Weights of a small transformer language model: learned positions.
Each number is 128 + 32 x the weight over its row's rms, rounded and kept within 0 to 255. Layers, rows and columns count from 0. Numbers have three digits each. The size before them is the row's rms in percent of the matrix's.

# layer 4 MLP up, 3072x768, rms 0.0242, rows 1005-1070, columns 528-575
102:107149107106065120120104104166121119192143138132106120136163185135103130093170110140147077144099153054138130085051120117138064177086149067134111
104:144147153125105143099149116129080105143101122130114144121103115115097165170125157135211152159145137125147080127103168104103096142181174096117129
098:178103174158095149152156153118158100122128069141107108100153158075202145102156155142115144086105078137062144173117170140098122075132082154113126
106:121127171184156158145135125085139092152142113142150123131087144070164042129104139101165114116143116084109084146163118115197151057110172085075135
100:194118164162097167146174162108169138153157081161160210119121094093117092092123161157131111189116144170143114128141152126144121093162112160124112
101:154096070133148075159124146133181139165160118143100181099118164152100172149125095093084147179107159179188190126099113130154158110112064108151123
103:109166079100148121099145142144155096161172100121128148119149124148170033126111171089133110123093117166087118169147141153097112068109100116155172
091:134130121074116090103176116099097073146151133137089111109173113132081152151110144161086111107107093175118183147076148147163104179161128132178187
102:193087163100169203148169127126141140110083167137190117114105072111117182168121100085157066186157138083143139105161101094068135120157131119152200
108:152148131148135152108139048127147094182125133203168138161140133095094173100140137155197124165173151158102136147064074146116102120133132106116131
102:128102124213131177135159120081116130132079127108121068110109158093120106153117146137159181127102084118143135116119159095124137143116098101066100
102:173130101049073069154153104152133134179098156137158082118108098113134095140192138160148117151122156150163071095113173106084148086137167161158121
098:105126080163211140117120078139150153112078147122118143081063109117077206108154048115072197153064201128196108096100142123091077129119148107152124
098:151117074097123110120166123113163104103141148146159125050206082131154045125036105192158174116104086114122083109121103066080079100082141152120122
099:156142106132083113111166124118125080166126117142069135072158139176111142116100151057094127128178107141151132137135198133154119170103061107162132
083:147103115148153146107147136065128139107155108153128122075112114119168200143100168132094205107040164155146153161150095107131134129108070157077140
091:125124156144094149094143108136146125098167120025076107195104113083153106155119177143166175091115079112080110149123118130155173140028190120133133
091:155144129087157081132088136082100113164164151159113190151107186135146103090089153148181140099157189124101094141100100097081139134111151120142187
095:138115149063121062129139133162123135087127160103105147083157098115112163123105116122139123167145191114105068096142169139071131112119166178073118
095:127189099142182140154127051129133167090141143014103169131072149070124156093118193164135155125175163130148124143113140143091103202151166122141113
087:128138163078085126148201106146150061128139145151104143104156090062152087155133135159123123178059097119063128155171155113109162057137125120164066
103:078121111144080076161078094182134116145103114101123131126154108134183098120130103136118118167136134096122186076141154135070080168133164097133145
101:134117177184062138131103102108179095149127088122105109158083125110193098179118168111140142000147112092089173169140104137139093137118088132134089
110:097151131096165165118120132085163107119108097097098092114151175158110110142125110116097167141149187160126118131122091095076129139070091127133081
108:104120151136156150114143120103116120130158077039132090165147136116148062108102136150135124097143095134216141097141075112107131079140094141115079
106:089104124177159120199110160171176118103118138130121115139134163124068163150110120119076138129138204103123105173099104142138153100179115096154104
089:116100143061131122132194131129125076147107136157125115070126101137174093090136132122140126169131158144153076173138126141126123135175143114134088
106:164149177131114160128141145124133110155163093137137130146110151112116129103134079095134144168084135077099118091106050121121104127165167106071081
106:133159143057110117110150110111109097138092134180113141170078153100104112129217190072154150117149136125116085103154126098104167088125092146121166
113:086133141078067095089142149111122112134109131135178131119090103115132152118096128136163163098122177090100160174141079168143166091137160152109069
099:133186126051132135096087070147114059104048137141166136095071124108105145200103066144173087104131093155150184092135166172102107190114089126098127
095:079134164084133132135074114141111050105148131122160169086089127094141141170176130112150109096142116101154131137131163143130137178164097152158139
095:156151136164115161118098078124084161070129085115115168147114088088114198122148089134123106117102114119130115133181160131160097106195124159107165
098:102161184123116068076148164108122150156109131117189128176174050108116156175028090093160189111076195171083096154177112098085132135069115161086124
102:119113138117110179119130085148119121036177185161135154074136140137107199143156147141063150187159138115167112163141138113186103113105147134096140
094:172139140180151125167139161097166122142095170105088095042158108139122120071167096112180051086089112171090127119126109125153159101080141168084061
085:124105165132118146121103111140137097148158122122141152122097098141103135146086165113145123146133118121170116197200127152136127040137139164113127
114:110106142151101124121150104121132139132131080142079091095070120125131198142086145155136206129174103123130104050137142120136141078167115148136126
097:134124109123123123120158123115150102111036123112184153125116122148092175085138146159138111131117163146146165107089184062161072145141075158125139
095:194129143147094115136140128137139140084143150132198132110135141110172120127100028092084141129126180130093097168137112141118126160137175190112107
118:153101147149129177119136161080153160145194111142121173155154136113141122110088110136160152176059141131099154142167112156115106069120159096053127
108:144119176131181121107117162154126100136138134145101198129104101133165124106185092130162176157126148125119113152143114129118101127214143039127186
103:152116136136145142105141166120083066154128097117147222125148129184098142122118177109148117158103145122068131114095107134035069148071158152140121
105:106151110117076141114095133159111157142136123143170140116072119139161135140098121095083090113111120128110147148157011109175167159126151106092121
101:128155111117186137117131143066134149159179145102129110117091141098106152173154117131140096075191092130174196110120136128081090118120059181103127
093:131088140134163148117074158142190090111118147060143134098107106107111117148110172081175156100137092084122103126084117155150111109089148163137152
096:117181125087077155152118094150108150038117149071184121058167077128101101170095143105159155117118100139141043183132150093145084101148146137141140
102:168170094103134142069166128180104176086120177136128102067169079147180171177147176154172079143064165120151113102098170118072166137133110155075168
096:144157119068146148070076102148174082178135140208142125102110127124081177123099198080115197144181168124139142108174129059077149115117086117163068
098:168130133113126172164083113116093141148109066103133130182130103085175069099159184062084160160189121116153206116118126134126115120173129119213083
099:152151102161130176125116132140116102141159176123135107142168079162148070111137077093154084070117166146152149185165187087079100139196122081137179
102:139166110113117132164126092166107185096104136116138097165099147075158086208126095167109131105110108132133096090108133124115074158102156097092105
100:091172103144131148142156169128135120161208084152120120077057156094068188121151169143147145125173102094087149123111064130120131162130057113123080
102:173087110089108130128122109155139120138102134154091118103138088072111227145142110111149114105112152073163098129117096099092162071111133090150127
101:147106187140102194100111139161156094138158115184077207130116171090145171144133115143118116110114124130136142124128149141089160143184143105089115
094:143187120118097088171103124104150130102112148148165134085078143135103174133110147169139183160124106170180145154117127049064096081126156137126160
101:137126148092113111013160091152154094156131148147077160101120136161144131135120168180144164123106132109134112139125149074115145138176149104121176
095:050132108104171149130156152049093115143186102134119173091160092148205143155142178072142109150122157151093131177099181143146161184182146107135077
099:114138144120166156147188150196150109138102123115107160116184122119104115117141133159125128088136137179145168141118113108114086146111093148112165
097:189116117170118070094162165148136113204114160153126142112154136076116092140079136122167117175147125149091084170146057112096127124116128106109106
100:135108116101095164083080099175091081106106171147071076187122128148110091128165155165108161076084114085125102112130112151175144122091148100106100
102:190099126100115111100197133071112157116214138140192138077125126122177193088132120176182139097098152170111076198095058142070166150187118123144129
101:108081149130097157133135080086106106153115120127087157080078129119120105114072085139200119102152132100141115151101134112143149168156171095138099
092:156112135113147163179110136134180129169154099107135088108101059099142030180102151141160115057157106168155068150136148126103150100105134067180176
110:183142091119136106141124181076131153113125100095160099132101137198108075112135130099125119137042089103088145080109155154099148147146154094103159
115:147131119138164131107109139061104141151086122153186080087075114133111105169119097114133117114093085076068150187134135151144155112190122144084149
# layer 4 MLP down (transposed), 3072x768, rms 0.0215, rows 1005-1070, columns 528-575
096:185130075152172135125120110120096140146116118071038169109130153083113154146112131121112076091137107119098128141126117115179146191129156120080139
106:148171117115167120106079168206129149121132113163116109090124132084118148102141190091196112100144120148105125160129142147149111192134159188145169
104:183129107127156116109117104162125120120100138135120148103152091143096142174094091141110166110132115105131174069100181136174072112113078145136126
105:134108186074153121114115118140154108121120108141051128123076137137155141115109180099149101160164164109128144185076183085156140112141167083166140
095:157130172101079123156053147101087110131151143155207100152098109083104087092152136107168077111157178141154155108161074095159140192129141137117166
110:170102166143181157102164135132165131080152150163056130121118047155109109145098167142124136129140084102183111122131137142176146179085073071127111
101:125119171084145104138127159173119179121158116120147103210090076069070108092093161142072124127099119122132146103161134084116067100114054123142161
094:101128111116147079119155150127109113097131162173131104107105040121191139099116115122137068096165157145154112129145141143127114135140077178131178
102:166164097181215170095145146165093074114151124157162103113081185152167135130137152095132101130114126175053123129080160144125127173156109190122126
107:129120127130115128177151096189070130085093186096143150165139156130153113118137184108173106178126168102117140137134127181122077118092100078087106
096:213146101131169140091173097101123133110134137126186123129141127109064160139109110095202135145105116077115073104137187182092082106124127129106106
096:179097107155116078132120115134150105174096128114126145142119083075086140112109150128090118091099162167176070107138182144101150045091147126128138
099:111104070069124159108131114142154117119135117166103119135107129144067172097106170164108118089203117085168160084099132109168148106042113089090097
092:156051092120102179150185097087107136111184139123096111088125120131148058099061109107121127185145193210110121076132192076143070097114138102138149
098:155051169102153114130162130155150169162207123120089113103127103177154090130114122090154131165168096118165061182088154141126130135160177132163052
082:150148187140122140134148122080116171172154091147117154151156105118146206140083101059147138154119136171110146124164189155082091146141083069165131
087:188126112105166101118092118126141152148112119180082162096166107139111177174135170127086092089108168144156137165157140178164171082158166122156128
091:165093175107110159167131201102214093154145087105202090116157128095111109108098108162122101104169109152132147131113154139083162196130136133130058
101:184129090063164138121104173085197111165129109121101071114112140138212098114157125107145112130117189122081157073100080136104164166073108090098171
094:082127156147091088126159152095076033113102134164122077184099177093103093170138184092091147120145141128159165153170155184144130169165133135130160
084:094087151166131109106079107152110080149139116077141122129102139089162145154097087144136115112114131179163139136083106139146088105107128137119131
104:071104133151062157095094101140132133114113149121128124209117044120138167081127110146138146134134160128130126064103082097090114097146093062133135
105:107120148119188127134098092076130122149132150127179102112085121128141123175143096080108091131192093127104150137154138152085137136133115080084110
109:119133113155091175139175088060103119158110137081153148154110127132056070155161105153161141092133076141106114136171128110091118137135148147140171
104:082152104162095155096140216161090091116117051081155118077087179142077177171060187100161149102156162127138153102121137108138100088116079161102127
105:067184033169128118154127161117130111135148166102102075171179079118158183133113186149095114169126140140089184097121126142153115123111125068178196
094:161140116134130150146112144127116173090121141121164118152107134159109047112120130180104090081090146136164172099147082137132111111083096140106103
100:107096128150156187165143068122109171051170124118164170138151118105142201174149124173182149158132135158147200127132113105099089138133081115097132
111:183159156161080156173101133071129136115121068141163187119090086124162098151142125170047145126074099152157157082194084150113170124055123088113115
114:153141131099112145161083154152139169107081158109162134139130173145084109122110107133178177114205146141150103136184099166137178112104101121133134
092:104142130166104162178105140081135146077122083113130138124143105167127141169087095142152131177119159064077123161123105194113150116057128032122114
097:088161170084171081115117071101181119133101179161134180085126116117202195149179151151151102174164137146110167113129145138161128118084178099153126
101:117100151092124092096119148067131158103107132140184126148086134108061163109132151152099065124121091139145192125086142157106129101160158126146117
096:107117140080146107089098129117070099145088196115119150166106116125080068137096104115052165140113053173119144193143116184106068162089146064125118
102:088126146138122139091162109198087174129185184108196096161091102198130166180124122111109167103132136112135164116135136120114141163155145086165135
106:141113148098159160122107088146054124111153102134101090142194137146087113132138153139126184155103088089067103163158172091077168120190146181114089
084:116199166149158107132094112159133139089150115149125150199119142085117130113171093132158147163152115112110153114173155130103132130122189169134149
115:103122163156071138127106164085081200109159102128153160185146106128119080179085127132114143111146137140099142174121090140121148105169160150178120
098:094112130096147134131116147156110073088159114106155146110079117135081146063125190155176133100140100156127128091146135115062158132094083160070155
089:131096102068098127146110136147117045091145172109118174125065148139186103130115142128104108119123151136154074145106082147145127124113140162179123
115:171134116153138115162110124067123139088107139156125153105163101126083142075124160112200133126198128128165056108143130147158127116048133157062117
108:137139121120116195119142130083146178090117152125157131106164081092142169063162112132140151139133188106141068128063127131141137111121081183145147
103:093114132178145167139138116120133155115174137134064181123179101136120130141112126099079171184058106171127181121074177174168148160081146135099138
106:196134140087108197089110123070158168196155123221167107147112191144129179138109174122118120136094115120126156122095098126112127137110086115121125
100:076155168157148148184102169161120099187162125126117125175056123128132181147156155081088131140206066141167097095106182110184115099160132194125125
097:126131131107143106112088117138089126136126112113134125113163112052154025119110100119190142102120117083130072173083195119126119112102149122123119
094:134150153095138153168134082099169115118132142125142116162127120184121139151161163106134155139088171111147170134106118123161100179093176121130117
100:127146122159122135187152086087175127159162147155154128089167087156165133099058113117087153121048108165135111145175134110115134082145081089127147
093:050084130175089190124141137117150160137083165140171123136125147113110146136194064111156125138095177140147179171120116099177127129091082126108063
096:132134121138099117079158195127091127138112153155176124082170130105131109112192136050075072122110106051193138149134142172121143146132154128162147
097:120098135113136100162110082032144137157122129112107104092093164059076127146159175170121134077074099102090143180101146107155092189148109146053149
104:150119173166161122098064089168124106127158079138078161206120117088083109081135079103123103200107081145117131086128128073212104105104122126096113
107:104147099165155131165128127079134115107123073114141122095118139117177161121081103172097158126148137106093122110077093106105122099151159169164113
102:179083140186126108132101154133085138102130124108129100172138117147112163099132081130113138101180124123199058162150182110072113133089115166171096
110:205108160157123140151081149164149127149112121156145112092122211125125128114150133153128128155077120086130086119190157177139148096102087162074095
093:100133090156208098139138115183050157132083197100197112100125148155097085109113129132075114135156206116136112124113155107144103143127103100161102
104:118117097107093075098158145165097079092159090156160151137107138155098139128092080126137106198135093141148124107126130133126166146178151104089164
100:131108120156108087142128120088081133141130131160112106118118142198114171116166115143132080164123141160108173140141066074154156136160152191104093
107:147129125175112133206141137155146114102117112126194158129132073220100113175102149126126199130094129155144154084121145139147157192087080153114100
090:119159153101177132173114140165169148123144104105182118195118139131133074162136104150094151099135129159130115192082124088087133156087095111056142
106:107112106181140147111050136126119081097126110099114113098130103126135121160196076097169142157138176123130099162140108154093093091133150134100071
106:157105081085143073170098144162196127124178132139189080044151140100059130098162088113131132113095107175135101117147153108076148155147114026124174
104:124096160125168161111129078174122143183081130084163104134103120163099140154116089121144171195086124167129167080109148080133130169116142109081128
092:116108163133100073114124135178162125139111102105098117127134084111169104133149118170121130166107122063134178125138092088122159164130109124157126
114:141129132145151132093123129085090119138179104193126135096142127154151136121116204186189128144133188111137141143101159135129127115147108069138134
121:108142144125181112158179114148153164177137169126088147205117141107135100128074080144102145058156134091118113130089167105132130103105122200162184